From a checkpoint of a small transformer trained on Wikipedia.
Size: 10 layers, MLP 512 GELU, 2.77M parameters.
Architecture: LayerNorm before each block, rotary positions, biases, untied embeddings, attention and MLP in parallel.
Each number is 50 + 10 x the weight over its row's rms, rounded and kept within 0 to 99. Layers, rows and columns count from 0. The size before them is the row's rms in percent of the matrix's.

# k: layer 5 attention key, 256x128, rms 0.239, rows 46-63, columns 64-127
# q: layer 5 attention query, 256x128, rms 0.238, rows 47-63, columns 64-127
# v: layer 5 attention value, 256x128, rms 0.248, rows 0-34, columns 64-127
# o: layer 5 attention output (transposed), 256x128, rms 0.223, rows 0-34, columns 64-127
k46 096:48 50 48 33 46 47 54 62 41 63 35 44 44 58 49 47 37 58 50 43 33 76 71 57 47 22 38 45 47 51 46 43 42 58 47 49 70 75 52 62 70 43 56 54 54 44 54 45 43 59 44 55 59 45 61 42 30 56 51 40 58 45 43 55
q47 093:37 36 53 43 48 57 48 59 42 58 58 52 59 61 48 48 50 45 63 40 60 48 71 48 57 47 63 64 38 48 29 44 52 60 69 42 45 44 46 55 68 60 61 65 58 54 56 51 45 61 58 55 44 43 45 39 60 50 49 52 45 62 31 47
k47 093:50 44 55 66 26 54 40 45 58 67 57 28 33 39 65 35 45 54 53 52 49 48 52 51 54 54 39 42 43 60 47 43 40 71 56 62 51 45 44 47 45 52 52 67 47 30 66 57 54 48 48 35 36 64 57 51 47 59 31 54 47 58 51 46
q48 096:54 45 38 59 48 52 56 59 44 40 69 45 57 46 54 61 54 43 53 44 73 62 34 50 37 20 48 46 53 40 33 32 38 43 37 45 45 53 48 55 49 59 60 51 27 58 39 48 40 57 57 35 40 43 57 51 49 50 48 64 42 48 36 51
k48 084:64 44 52 44 45 54 33 58 43 50 53 61 45 62 50 51 47 56 35 41 36 49 66 47 41 74 37 41 49 53 63 58 58 55 63 49 43 51 58 35 66 30 43 33 46 47 52 48 24 60 45 53 29 58 52 45 42 52 39 33 36 57 69 59
q49 104:57 30 45 27 52 60 57 37 41 47 36 51 42 66 44 51 45 58 42 50 57 54 53 43 50 33 50 53 53 70 58 48 48 45 49 59 43 49 39 41 51 47 51 47 61 50 55 53 43 54 60 42 50 36 69 44 35 56 56 65 60 42 56 61
k49 099:61 43 71 70 63 47 54 47 60 35 58 45 29 32 53 40 13 49 48 63 47 53 55 45 31 61 52 39 47 49 55 60 60 63 35 33 46 36 46 56 46 51 36 31 48 61 38 68 34 48 55 61 36 43 36 51 44 55 58 52 48 59 42 45
q50 106:42 50 35 52 39 58 40 63 50 43 40 49 55 42 31 52 54 33 54 53 51 54 47 42 64 50 46 62 64 39 24 38 47 59 47 50 48 59 47 55 52 63 53 64 71 56 48 46 42 24 56 48 47 49 51 32 46 48 55 53 51 52 52 70
k50 099:55 50 57 58 46 48 53 56 40 59 44 38 38 36 59 34 48 55 30 47 57 31 49 43 34 61 44 38 62 50 29 52 61 47 57 49 54 53 64 36 46 39 46 56 47 39 50 58 43 71 70 47 41 34 46 57 46 35 62 54 48 53 51 54
q51 097:47 57 49 58 63 56 53 76 58 55 57 36 45 58 35 54 43 44 26 44 50 59 52 45 41 58 42 44 56 24 45 46 35 37 29 53 50 54 51 47 48 52 52 63 59 64 58 39 60 46 59 39 50 52 37 67 50 40 64 50 40 71 42 61
k51 096:63 43 50 60 50 52 51 48 48 42 48 45 49 53 44 39 62 52 49 36 47 50 43 59 25 48 34 51 58 56 39 57 44 50 63 36 58 42 63 32 50 53 63 50 39 41 45 56 47 52 48 53 46 54 57 36 71 23 37 55 62 60 63 58
q52 099:54 35 60 62 64 40 56 53 51 61 44 52 46 60 29 47 49 63 54 56 56 54 49 50 57 61 50 42 56 48 65 59 44 45 34 36 40 48 50 45 55 53 53 49 62 44 43 58 49 59 61 57 54 55 51 29 63 55 47 36 46 44 53 67
k52 095:68 49 50 54 45 53 28 61 55 44 57 36 60 36 40 50 44 50 63 52 52 53 42 41 41 34 36 59 34 39 53 55 46 47 53 45 43 55 62 34 55 28 45 45 52 52 55 35 47 58 45 59 40 49 33 68 37 43 44 44 36 34 61 71
q53 105:67 59 44 53 36 33 47 34 52 71 38 59 47 48 51 51 51 47 67 48 31 47 40 27 59 41 60 54 39 45 33 43 40 61 52 48 48 42 35 36 48 64 48 40 52 42 37 43 55 39 58 39 44 37 48 46 56 41 47 62 47 60 46 29
k53 093:44 62 46 50 51 48 52 53 61 45 52 62 42 65 40 51 42 49 31 54 35 47 62 50 41 53 50 47 49 66 46 49 61 51 43 42 43 57 55 31 52 37 51 68 52 60 61 58 58 54 34 64 54 56 53 39 35 44 39 49 47 43 53 52
q54 099:53 39 37 54 50 32 50 55 45 52 69 39 47 55 39 40 54 59 50 53 43 38 48 47 41 32 46 47 57 49 43 35 45 53 45 49 49 50 46 41 55 55 47 54 52 69 57 30 62 60 35 39 41 34 35 42 59 66 49 64 65 48 52 57
k54 090:59 65 42 50 51 48 40 43 50 60 50 37 57 30 49 30 40 43 49 47 42 37 47 48 58 57 32 55 59 53 54 39 52 64 65 60 57 50 60 33 71 58 52 54 48 47 44 54 44 33 67 64 31 49 51 39 61 49 50 62 45 62 51 35
q55 096:51 38 53 73 52 57 48 50 43 42 64 48 55 49 51 54 63 50 50 49 49 48 64 50 46 49 22 59 54 52 61 49 38 27 67 40 49 48 50 46 39 62 69 38 58 55 48 47 49 57 53 69 51 42 65 61 60 43 64 65 50 50 55 51
k55 090:45 40 35 57 28 48 43 49 50 37 41 37 65 55 46 51 80 51 44 38 45 31 55 46 51 57 63 58 56 44 46 54 50 64 60 37 45 56 39 52 61 39 31 54 38 55 49 40 29 44 42 54 53 51 52 32 38 49 65 48 45 53 38 41
q56 097:60 38 51 43 41 56 49 45 44 50 49 71 60 43 29 51 61 25 47 32 41 57 45 66 48 61 49 61 39 36 57 33 52 35 57 52 49 49 40 45 72 59 73 50 40 47 54 59 34 35 62 49 67 48 47 64 41 59 49 47 32 49 26 49
k56 100:27 42 35 53 27 38 52 51 47 49 45 33 46 46 52 50 45 56 30 42 54 53 41 46 50 56 37 59 72 61 39 41 52 57 37 57 60 48 50 52 36 34 41 48 49 51 51 49 52 58 38 46 47 47 55 47 52 40 55 31 40 38 58 45
q57 093:52 45 52 45 50 45 57 48 45 46 41 47 47 43 44 62 50 32 63 34 29 44 63 37 58 36 58 42 39 58 52 59 39 47 53 61 45 65 58 51 43 41 39 57 54 49 58 53 19 68 46 44 61 32 59 65 41 57 40 36 43 56 45 51
k57 093:61 65 44 45 47 52 35 51 42 28 55 60 45 63 45 57 40 39 46 54 38 31 53 52 72 60 49 48 50 63 37 51 53 45 45 60 60 53 49 62 31 60 46 41 34 54 58 40 51 53 51 49 48 67 45 38 55 54 25 57 45 61 58 46
q58 098:53 54 50 39 48 53 42 46 36 47 51 63 55 30 30 47 51 43 24 51 61 47 52 42 52 55 48 61 62 69 40 60 58 46 33 36 51 61 52 29 41 49 53 32 36 54 46 33 30 46 46 26 43 51 48 57 49 53 46 56 65 27 38 41
k58 092:59 32 53 55 55 55 54 47 40 38 39 61 63 51 53 39 37 44 68 53 57 55 61 47 58 57 32 48 59 42 48 33 52 41 53 40 44 24 56 55 57 42 32 49 37 55 43 62 46 68 63 59 65 68 72 53 32 45 55 63 30 49 49 30
q59 100:47 54 45 41 42 52 52 53 42 44 60 46 60 47 60 39 62 57 54 49 54 67 61 46 39 31 52 35 45 39 49 37 54 47 45 56 53 36 42 39 40 40 52 56 55 61 48 51 66 49 60 57 82 62 53 51 45 49 54 41 43 50 57 53
k59 096:67 38 43 63 62 34 44 34 50 47 67 33 47 67 44 57 48 33 53 58 33 44 49 50 42 50 47 63 51 51 53 58 52 63 68 50 46 48 56 43 35 48 45 41 51 34 52 43 65 55 41 46 47 43 45 37 38 47 60 53 61 45 52 39
q60 090:51 51 62 75 66 41 58 56 46 45 38 58 47 37 32 39 39 39 41 53 53 72 42 46 54 29 43 35 48 51 48 42 53 50 59 45 45 53 47 44 53 48 27 49 48 58 48 36 58 43 38 43 49 64 39 48 46 61 52 37 48 58 54 39
k60 087:59 58 68 49 30 54 47 59 49 40 42 50 48 37 40 47 51 33 50 43 50 45 63 53 41 39 55 52 60 46 60 55 48 22 43 50 37 45 58 50 39 40 44 37 56 52 37 47 30 57 54 50 48 54 54 54 56 54 45 68 60 46 57 58
q61 096:76 44 39 59 67 53 32 50 33 38 64 38 52 58 49 41 62 53 51 48 44 33 60 53 58 52 48 41 37 56 45 60 39 32 52 49 59 57 51 48 58 49 56 51 45 26 25 36 63 42 34 36 41 33 41 59 62 69 57 55 58 56 51 40
k61 091:49 51 43 52 29 38 39 37 66 33 56 62 62 45 56 54 35 51 63 40 42 52 44 49 39 61 45 37 64 36 52 57 52 60 44 30 52 45 48 65 64 42 53 50 38 66 59 61 41 55 43 45 56 47 73 36 34 45 69 41 56 54 40 35
q62 104:54 51 44 48 46 48 46 40 34 42 45 56 53 57 22 40 52 45 59 44 49 75 47 30 64 42 49 47 46 51 52 41 43 56 54 41 53 42 68 53 64 60 57 45 52 23 49 38 54 53 68 40 38 62 38 50 63 57 63 46 57 42 58 55
k62 108:48 48 35 30 26 39 51 63 48 74 60 44 60 40 47 53 20 51 28 46 35 31 31 55 42 47 49 58 65 45 51 63 44 56 53 53 33 49 66 42 42 50 59 52 63 52 44 66 58 45 30 43 47 52 55 54 52 44 40 54 37 50 36 38
q63 097:53 46 25 59 41 45 72 58 55 52 58 28 58 46 61 56 69 55 57 41 59 54 47 64 55 52 27 55 52 52 51 45 38 52 57 43 52 64 38 42 52 48 65 48 65 54 49 31 66 60 47 58 29 73 33 47 47 51 40 46 56 64 57 53
k63 091:44 47 49 63 62 61 49 60 48 47 62 61 57 82 42 53 43 59 49 54 49 52 41 39 32 41 50 56 37 42 67 50 55 50 64 59 41 46 46 35 72 49 60 67 62 63 48 54 25 56 43 50 55 48 66 43 69 52 40 65 40 58 47 50
v0 083:40 53 42 32 52 63 34 56 44 50 43 21 57 58 54 54 39 58 45 42 37 38 53 44 61 56 45 56 52 41 29 60 44 52 48 37 41 48 52 44 44 44 61 47 49 59 41 42 65 51 53 36 57 67 74 41 56 33 54 38 43 57 54 58
o0 084:60 43 61 58 60 54 42 59 51 83 57 47 40 61 44 48 51 53 60 38 51 62 66 53 47 64 35 59 49 50 49 61 73 46 60 74 44 36 47 49 62 51 59 40 45 63 28 61 45 51 40 50 59 37 57 32 38 42 42 49 35 36 43 52
v1 089:37 52 61 49 47 40 46 41 68 55 45 22 42 42 58 41 53 39 61 61 50 39 39 59 45 48 47 57 51 68 54 59 53 42 48 53 51 46 39 51 42 55 50 45 64 57 46 51 33 42 35 40 24 48 69 51 50 66 44 20 47 57 24 57
o1 090:54 76 43 55 50 58 35 45 56 58 68 43 54 59 47 59 43 37 40 46 36 59 37 56 48 50 60 67 74 51 62 53 46 36 43 49 53 60 50 51 39 51 58 54 40 65 46 70 61 36 48 72 41 43 65 54 47 41 66 39 58 48 47 42
v2 083:41 50 38 52 38 48 45 52 49 66 69 57 39 63 67 54 58 47 52 50 50 55 48 43 39 54 61 60 66 41 49 55 54 46 54 43 48 21 56 43 51 40 61 36 31 61 44 53 41 49 57 53 53 35 47 59 33 54 51 38 63 38 33 34
o2 086:47 54 58 36 45 63 36 40 43 58 50 63 44 41 49 56 48 45 50 46 39 68 42 12 57 44 45 54 61 44 43 68 50 32 35 68 66 52 59 33 42 49 34 68 59 48 43 53 37 63 39 40 43 53 48 52 43 45 53 61 51 46 56 42
v3 088:44 70 53 43 43 60 60 61 54 64 34 38 44 53 60 56 43 43 44 53 44 57 53 54 44 47 43 64 61 46 75 32 45 52 34 56 38 67 58 43 46 45 47 44 57 46 40 50 44 56 47 58 50 50 55 51 72 36 52 62 48 40 55 26
o3 091:56 44 42 49 41 62 50 52 56 65 35 46 39 35 50 46 45 48 60 37 50 34 57 57 55 65 66 55 74 39 38 50 65 45 67 41 68 41 55 48 44 41 56 54 40 57 43 68 35 42 43 34 59 64 40 45 45 59 55 55 44 56 54 45
v4 082:56 37 57 64 57 66 55 43 48 54 53 54 54 47 39 52 55 30 61 49 39 55 51 52 45 53 53 43 48 51 65 49 48 35 51 70 58 25 60 57 41 50 40 49 55 54 66 51 44 53 60 49 47 55 69 59 49 53 50 52 70 44 51 42
o4 086:49 59 62 42 59 73 52 41 35 55 51 54 48 49 56 65 45 27 58 55 56 57 51 24 59 61 51 32 55 44 47 47 44 52 71 44 63 64 51 60 46 44 47 59 47 63 60 66 70 66 52 42 50 70 59 52 52 60 75 36 64 45 50 35
v5 089:45 51 64 65 39 54 51 61 61 53 35 43 59 59 46 43 34 56 43 29 39 68 47 44 53 63 48 43 44 52 49 50 31 47 65 61 42 46 65 54 60 49 58 59 52 39 61 49 35 37 53 56 43 41 48 35 73 57 53 53 47 50 51 61
o5 087:60 40 63 57 50 41 64 56 56 55 45 59 48 64 61 48 47 59 39 66 40 62 45 52 38 37 56 53 52 36 51 44 57 64 50 54 63 43 59 70 60 39 35 52 41 50 39 46 51 51 53 47 65 45 42 39 35 45 42 42 64 68 38 46
v6 073:69 49 37 47 37 65 59 61 68 54 49 50 58 52 33 46 51 51 50 55 50 56 51 40 66 66 41 64 57 57 60 45 40 35 46 51 58 46 41 58 65 47 39 53 41 60 56 53 45 53 47 47 24 71 55 52 56 48 54 62 49 66 45 50
o6 075:53 59 50 51 48 48 44 35 68 66 44 45 50 41 53 39 47 51 41 70 53 43 52 51 51 58 47 44 41 41 38 55 57 63 55 65 40 42 34 51 34 38 63 48 50 59 56 46 61 45 18 47 60 59 66 50 47 54 46 61 58 37 63 56
v7 097:50 42 49 45 49 62 56 48 47 53 62 50 55 64 60 58 36 44 28 47 66 50 61 35 46 34 50 52 59 50 58 50 51 52 57 57 64 51 47 58 30 37 55 56 43 73 67 52 56 59 55 54 57 52 46 49 55 27 62 59 43 46 42 63
o7 101:66 40 50 69 39 51 58 56 36 43 60 36 54 43 60 52 37 53 68 53 62 45 52 47 57 50 40 42 60 43 40 56 33 52 57 69 53 37 51 32 56 63 65 60 37 47 55 37 27 47 42 58 33 48 45 64 72 57 43 53 59 58 47 60
v8 078:44 56 63 40 41 50 52 29 58 36 28 41 47 61 41 49 53 51 55 48 48 32 46 33 58 58 60 50 48 46 50 54 52 34 57 43 52 32 56 49 51 44 47 58 59 53 38 38 65 51 42 44 46 50 53 44 39 45 60 48 44 60 51 58
o8 075:54 46 39 82 47 57 51 50 61 51 41 45 56 51 53 48 25 38 56 52 28 35 78 38 42 58 54 60 68 59 53 48 60 47 37 50 43 44 53 62 42 54 49 41 54 51 40 71 38 60 48 62 61 60 57 43 64 60 33 62 47 37 42 54
v9 089:48 47 58 62 42 45 41 63 48 50 45 53 26 44 50 45 55 44 36 49 42 58 36 47 52 44 50 21 52 54 51 58 64 47 34 51 38 43 64 55 47 58 49 59 56 51 58 54 57 49 47 60 14 40 44 45 60 32 68 52 40 42 40 43
o9 093:43 59 53 52 47 53 73 56 55 40 39 48 42 57 58 54 56 57 40 66 56 47 55 40 48 46 42 63 59 45 70 47 46 46 43 51 60 61 59 41 39 45 73 51 41 56 57 44 52 64 42 59 56 56 43 53 38 59 55 39 46 54 75 40
v10 094:50 54 57 79 55 40 58 45 54 49 43 61 36 47 41 27 53 48 59 52 60 59 59 54 51 72 54 41 35 55 44 62 59 45 57 55 62 57 48 35 57 63 39 55 30 38 46 50 57 46 61 50 36 63 40 59 65 51 47 52 29 56 43 57
o10 095:41 68 46 44 61 41 46 41 62 41 66 51 59 39 40 55 39 53 44 58 74 57 48 64 52 49 39 59 70 53 44 47 46 55 47 28 58 51 50 48 44 44 53 44 56 46 54 34 48 54 46 44 67 54 68 36 43 62 55 51 56 54 50 45
v11 097:52 61 63 47 39 48 59 40 52 44 59 41 43 46 55 47 52 69 48 45 57 41 52 50 50 56 55 51 55 41 35 55 63 44 53 47 52 26 26 68 45 65 56 47 31 41 49 36 48 45 54 44 53 48 46 56 41 54 52 47 22 57 44 42
o11 091:32 73 54 54 48 19 45 28 68 30 52 50 43 55 52 45 60 55 55 40 58 59 46 43 38 38 51 61 61 54 68 65 63 42 42 40 36 60 47 64 60 61 50 52 71 57 43 59 49 54 27 46 44 58 43 35 50 50 59 45 41 46 46 55
v12 081:59 55 46 57 60 53 37 49 36 52 57 37 39 57 40 66 61 51 50 45 67 34 42 56 54 61 48 51 43 67 42 49 56 49 43 63 48 53 51 30 40 41 53 36 49 67 64 41 30 43 76 34 41 66 56 50 51 52 52 50 61 52 32 53
o12 083:41 54 57 41 65 52 27 41 64 55 65 52 57 48 46 43 48 60 52 46 67 55 48 58 52 55 61 47 51 43 55 62 51 59 51 52 75 60 47 36 63 50 46 45 32 48 36 33 57 58 68 45 43 39 57 36 29 62 57 59 52 56 45 35
v13 087:59 54 36 51 53 61 53 46 62 39 32 46 39 53 63 61 50 36 50 47 36 45 46 49 48 31 59 71 66 51 51 57 37 64 45 46 46 48 75 28 68 65 46 42 55 58 32 46 36 65 63 71 50 51 44 54 47 57 61 38 45 64 57 56
o13 089:51 39 43 54 58 54 61 43 55 46 40 62 53 60 58 40 45 66 43 42 42 44 53 64 61 54 55 49 42 59 48 48 43 50 23 48 60 58 68 49 42 42 42 54 64 50 46 69 48 49 48 48 74 50 46 38 59 40 39 56 50 64 51 49
v14 084:50 64 35 49 57 55 52 52 43 47 42 56 42 60 42 53 44 51 49 56 42 32 49 54 42 40 57 47 35 51 60 54 40 41 66 44 44 70 43 40 48 53 49 61 56 66 56 48 48 45 40 42 69 47 35 59 68 36 42 61 49 52 49 71
o14 089:44 50 47 42 53 59 39 56 36 72 57 47 39 50 67 52 27 55 49 53 46 39 32 64 55 54 29 51 36 51 29 24 65 40 45 50 32 37 41 52 47 49 56 42 31 37 54 38 37 58 51 45 41 54 32 61 60 47 28 51 37 57 49 70
v15 085:58 65 55 62 59 63 53 36 46 69 49 37 54 49 44 47 58 64 62 45 50 58 30 55 37 52 42 43 50 49 51 53 65 67 39 48 75 47 37 47 56 57 47 31 69 54 66 42 61 37 41 44 50 56 38 52 33 52 53 45 44 33 57 45
o15 091:52 38 39 47 45 53 43 47 53 49 65 57 30 56 45 53 78 55 39 52 55 62 59 43 52 44 61 52 27 59 64 69 56 46 53 44 52 68 48 41 45 41 57 58 45 36 44 65 51 47 35 54 34 31 45 45 49 48 60 55 48 64 50 65
v16 086:51 52 53 50 32 63 55 70 42 48 34 50 66 41 40 48 45 65 45 48 48 55 53 59 37 64 30 45 43 58 41 44 40 58 53 41 68 37 42 39 60 51 43 57 66 51 55 45 43 55 60 40 57 45 60 35 43 43 46 55 45 44 58 52
o16 087:62 49 47 22 47 46 48 58 53 72 39 48 54 51 50 58 60 52 50 53 65 62 58 59 61 65 51 50 52 42 38 59 60 43 78 53 38 52 30 68 59 33 64 48 48 59 29 59 50 51 56 40 61 42 37 46 52 51 46 50 57 57 46 54
v17 095:51 59 67 47 54 50 39 57 62 25 59 42 37 41 42 39 48 43 57 51 59 35 42 53 31 46 50 47 51 54 50 45 52 63 55 58 48 68 63 37 26 47 41 34 42 44 65 55 54 52 48 28 52 63 40 61 29 58 55 66 40 54 65 50
o17 099:43 59 31 69 59 48 45 57 35 59 90 54 47 42 46 37 52 48 61 55 53 48 45 41 45 60 49 60 51 65 44 55 36 48 40 40 57 51 54 45 47 41 62 46 35 53 62 34 34 45 63 48 40 40 48 65 63 53 59 60 53 52 38 48
v18 091:55 51 37 35 37 42 35 51 32 22 44 38 58 49 59 50 46 56 40 38 48 51 71 46 44 37 59 59 59 51 52 41 46 47 45 43 43 45 53 61 72 56 41 58 63 62 30 60 51 47 50 39 42 34 57 63 36 64 60 71 59 43 63 53
o18 089:46 59 36 59 40 79 70 55 48 49 31 61 51 59 55 46 39 49 31 59 62 52 48 48 54 57 61 50 33 39 64 41 50 54 65 56 44 41 63 63 36 54 75 58 74 42 38 40 55 53 33 56 68 53 42 43 60 56 59 48 54 55 58 47
v19 074:46 48 34 43 53 56 57 35 46 65 77 45 53 55 48 37 46 40 39 59 48 57 52 59 45 47 47 42 63 62 44 52 56 41 43 22 50 59 50 69 48 51 44 47 51 57 53 47 25 51 44 60 58 58 53 27 60 47 58 49 24 46 36 51
o19 078:39 37 38 43 62 58 57 54 56 41 50 19 55 44 53 61 69 44 57 56 54 51 34 58 54 38 33 48 60 48 56 58 47 57 45 59 52 33 21 46 70 42 49 47 54 49 42 45 50 44 44 44 46 38 40 53 24 41 52 43 62 61 30 46
v20 082:38 54 35 54 50 54 50 57 62 61 38 52 39 22 74 47 45 54 42 67 48 60 45 46 64 54 60 56 30 62 41 54 53 48 34 42 46 43 33 57 52 47 58 47 41 67 21 63 43 41 41 38 64 42 41 57 56 46 50 51 50 44 31 62
o20 078:52 61 53 31 35 47 47 65 66 49 60 59 23 49 46 49 51 60 61 41 48 48 40 74 43 59 33 43 65 46 48 65 61 43 49 60 39 40 43 38 54 56 49 54 48 42 54 41 56 51 60 56 44 65 46 41 55 50 48 59 72 40 51 60
v21 077:54 49 39 57 48 63 54 37 39 38 32 46 59 39 59 30 46 60 56 46 55 54 41 51 44 48 65 41 43 64 50 50 40 49 36 63 39 47 62 44 58 47 55 67 48 39 57 55 44 44 54 50 50 59 42 54 44 35 42 50 58 51 64 43
o21 077:55 48 45 58 41 69 57 44 37 56 43 51 47 44 34 40 55 40 54 35 43 40 54 52 39 49 73 65 52 48 62 45 55 56 52 47 60 44 50 49 58 38 52 57 33 46 54 58 32 54 53 40 64 55 52 37 55 47 53 53 52 41 59 44
v22 085:41 61 58 55 52 54 61 51 57 60 46 57 21 65 42 26 59 66 59 67 66 60 55 45 58 42 54 42 34 34 34 45 71 39 29 56 53 45 42 32 49 48 40 60 58 56 71 38 54 68 47 47 48 62 45 35 51 49 60 56 35 49 57 40
o22 080:43 46 59 66 55 49 46 55 51 62 57 35 47 45 58 55 51 53 41 53 64 54 41 51 63 59 41 50 74 62 52 32 58 36 48 44 27 58 55 44 35 55 52 63 43 55 47 64 55 34 38 45 54 48 67 44 42 55 42 52 60 40 43 50
v23 081:54 48 58 57 45 46 29 41 55 58 41 46 53 55 30 36 51 67 49 48 46 65 58 36 45 33 45 43 29 50 58 45 56 48 58 55 44 29 31 60 51 44 43 65 60 52 65 51 56 63 57 47 37 51 62 45 42 45 46 43 48 62 69 42
o23 086:44 62 59 62 49 55 39 33 41 65 45 53 55 46 39 56 36 45 25 56 58 43 52 48 68 57 61 44 34 40 47 44 54 38 72 47 34 57 48 61 47 62 55 54 60 69 45 61 66 53 37 54 65 45 64 65 53 50 40 46 57 33 39 37
v24 088:54 46 57 31 46 40 49 53 57 69 41 49 45 51 61 53 40 54 62 44 54 50 46 40 39 42 59 54 44 53 54 61 43 51 68 54 50 43 54 59 61 36 50 60 49 46 44 43 33 44 55 26 66 69 59 56 43 53 57 36 63 53 75 25
o24 093:56 42 61 42 47 55 39 57 49 60 30 64 55 39 25 50 46 46 31 46 26 54 62 41 44 52 58 56 36 45 57 49 36 31 48 49 34 58 57 49 56 55 38 39 68 46 58 50 52 46 50 41 65 45 61 49 54 39 57 44 57 45 30 44
v25 092:31 34 44 31 72 52 41 57 63 37 56 61 68 60 31 51 46 34 59 50 32 47 36 59 53 37 58 40 53 35 64 54 49 77 50 56 44 64 61 54 53 39 50 58 54 59 56 56 49 46 59 47 44 49 39 54 52 48 43 54 48 47 34 56
o25 102:50 44 70 53 58 56 60 50 42 36 73 65 58 55 46 66 55 49 46 44 46 45 43 38 45 45 63 61 37 51 71 54 36 46 53 58 58 56 46 34 56 56 55 51 57 55 54 48 54 67 66 62 55 38 51 75 42 49 48 48 49 53 70 52
v26 091:49 33 54 38 52 49 65 55 45 48 55 55 59 38 55 47 51 50 57 64 56 43 24 50 41 53 41 52 60 49 65 59 55 58 39 50 48 57 57 60 61 36 48 70 41 43 58 69 46 44 39 86 50 54 47 52 39 66 46 68 47 53 46 55
o26 096:48 50 46 43 40 54 79 48 61 30 39 43 58 52 49 65 64 41 71 56 50 54 38 42 37 41 47 62 23 44 69 41 39 56 41 52 49 45 42 54 42 39 67 56 49 61 61 59 34 43 40 44 35 44 42 70 57 51 50 50 56 56 50 45
v27 084:67 41 43 58 51 62 63 55 46 48 38 62 56 39 34 39 29 25 36 47 62 59 41 52 42 39 61 50 62 30 60 51 63 65 43 46 58 60 58 50 36 70 45 59 50 54 35 47 49 51 44 54 49 59 60 35 38 40 57 64 59 70 49 71
o27 089:56 52 38 51 68 55 52 62 33 32 54 59 71 49 43 44 57 56 56 49 55 57 65 55 48 56 49 51 55 54 48 41 53 78 55 48 45 48 62 70 62 44 58 48 56 40 63 40 36 72 50 40 47 60 48 54 59 45 65 44 69 52 62 50
v28 085:36 55 42 73 53 50 36 42 63 52 57 58 57 35 45 27 62 61 52 54 47 48 50 45 50 41 50 62 57 48 33 65 48 47 48 47 24 42 50 64 55 70 49 51 52 54 62 44 53 51 50 53 50 56 49 38 43 45 58 48 30 64 54 54
o28 091:41 76 52 58 65 26 73 44 47 49 57 35 50 51 40 58 62 56 50 53 50 60 40 57 53 54 49 52 43 44 53 44 47 43 55 55 50 53 42 69 43 47 40 57 65 61 59 54 50 40 42 53 46 39 66 44 55 51 73 63 52 39 42 44
v29 085:65 71 47 64 34 39 47 40 52 45 63 51 64 34 58 43 63 54 44 59 76 59 45 31 36 52 68 54 48 49 41 48 52 55 65 53 43 47 55 56 57 58 69 52 50 49 51 39 60 45 49 35 37 51 54 29 50 44 59 57 47 63 41 51
o29 087:59 57 47 68 51 40 49 43 57 45 51 43 47 70 50 50 47 65 46 51 45 64 46 45 57 42 49 64 47 54 53 68 59 44 47 37 49 44 51 61 72 65 49 35 65 41 53 32 53 31 39 55 48 53 41 31 62 57 80 63 32 57 49 43
v30 080:55 51 36 63 51 48 62 61 41 77 57 51 54 59 49 53 52 50 42 69 51 48 44 51 47 57 42 40 43 52 47 47 44 46 66 41 64 53 42 47 43 45 32 39 67 49 48 54 61 45 37 50 52 50 61 58 58 59 52 48 48 48 65 54
o30 074:36 53 52 48 54 65 41 56 51 42 59 57 61 42 69 41 51 54 51 40 59 56 74 40 59 47 52 50 38 62 45 56 43 57 56 63 67 60 43 49 51 41 49 45 54 47 31 57 64 42 44 59 34 47 50 61 53 44 39 38 57 57 61 63
v31 078:58 53 53 44 43 50 47 60 38 55 66 43 44 49 54 37 39 53 34 51 44 32 62 42 36 54 54 29 60 35 46 58 46 54 47 47 60 52 43 32 39 49 39 64 28 44 59 41 56 61 68 57 59 36 53 48 45 59 46 46 68 55 39 36
o31 080:51 39 46 56 53 51 37 49 35 50 27 54 57 46 54 50 50 45 60 42 52 57 48 39 71 39 51 46 59 46 40 41 48 73 52 38 54 55 83 53 74 49 50 68 46 52 58 44 40 56 63 35 60 54 51 44 43 35 39 56 54 61 59 55
v32 089:52 41 41 66 26 45 44 45 65 57 30 48 58 64 33 48 60 35 45 53 54 42 54 50 68 55 48 30 61 43 58 44 52 31 71 63 38 42 41 56 56 51 60 48 46 52 62 39 58 52 64 41 49 50 68 40 55 54 67 53 54 61 43 47
o32 092:30 47 49 74 47 37 51 41 46 40 64 55 54 46 55 42 24 37 44 55 53 53 63 50 63 53 67 48 68 43 53 52 47 63 61 38 61 49 63 56 43 39 39 51 60 57 29 55 60 56 53 39 70 58 47 38 41 34 72 65 45 40 62 47
v33 080:53 50 53 53 62 56 59 58 31 44 51 66 31 59 57 51 59 78 74 51 54 52 60 44 42 38 51 62 43 40 54 49 61 53 53 57 40 42 46 40 42 50 64 57 56 55 50 46 57 47 37 41 43 47 38 42 25 58 57 57 56 37 59 63
o33 088:60 54 53 55 44 53 56 63 45 73 58 70 52 56 45 49 61 49 53 44 45 53 42 45 28 61 40 63 66 38 58 46 66 32 38 59 45 51 54 54 38 67 71 60 37 34 51 39 38 39 37 48 22 46 59 56 59 56 46 67 43 47 51 43
v34 093:44 28 39 45 59 59 53 43 45 59 43 51 40 49 54 43 74 42 56 39 47 37 31 57 63 41 58 30 61 54 58 53 62 43 45 58 38 52 64 42 55 39 40 51 45 42 57 40 58 55 35 52 43 57 49 60 64 32 50 43 41 37 58 67
o34 099:41 30 54 59 54 56 57 59 40 39 47 39 57 41 65 49 40 57 63 55 45 41 57 43 36 50 52 59 43 49 54 41 39 60 35 50 64 44 42 62 45 36 60 49 41 56 62 49 50 50 49 58 46 55 61 38 59 52 48 66 57 39 59 55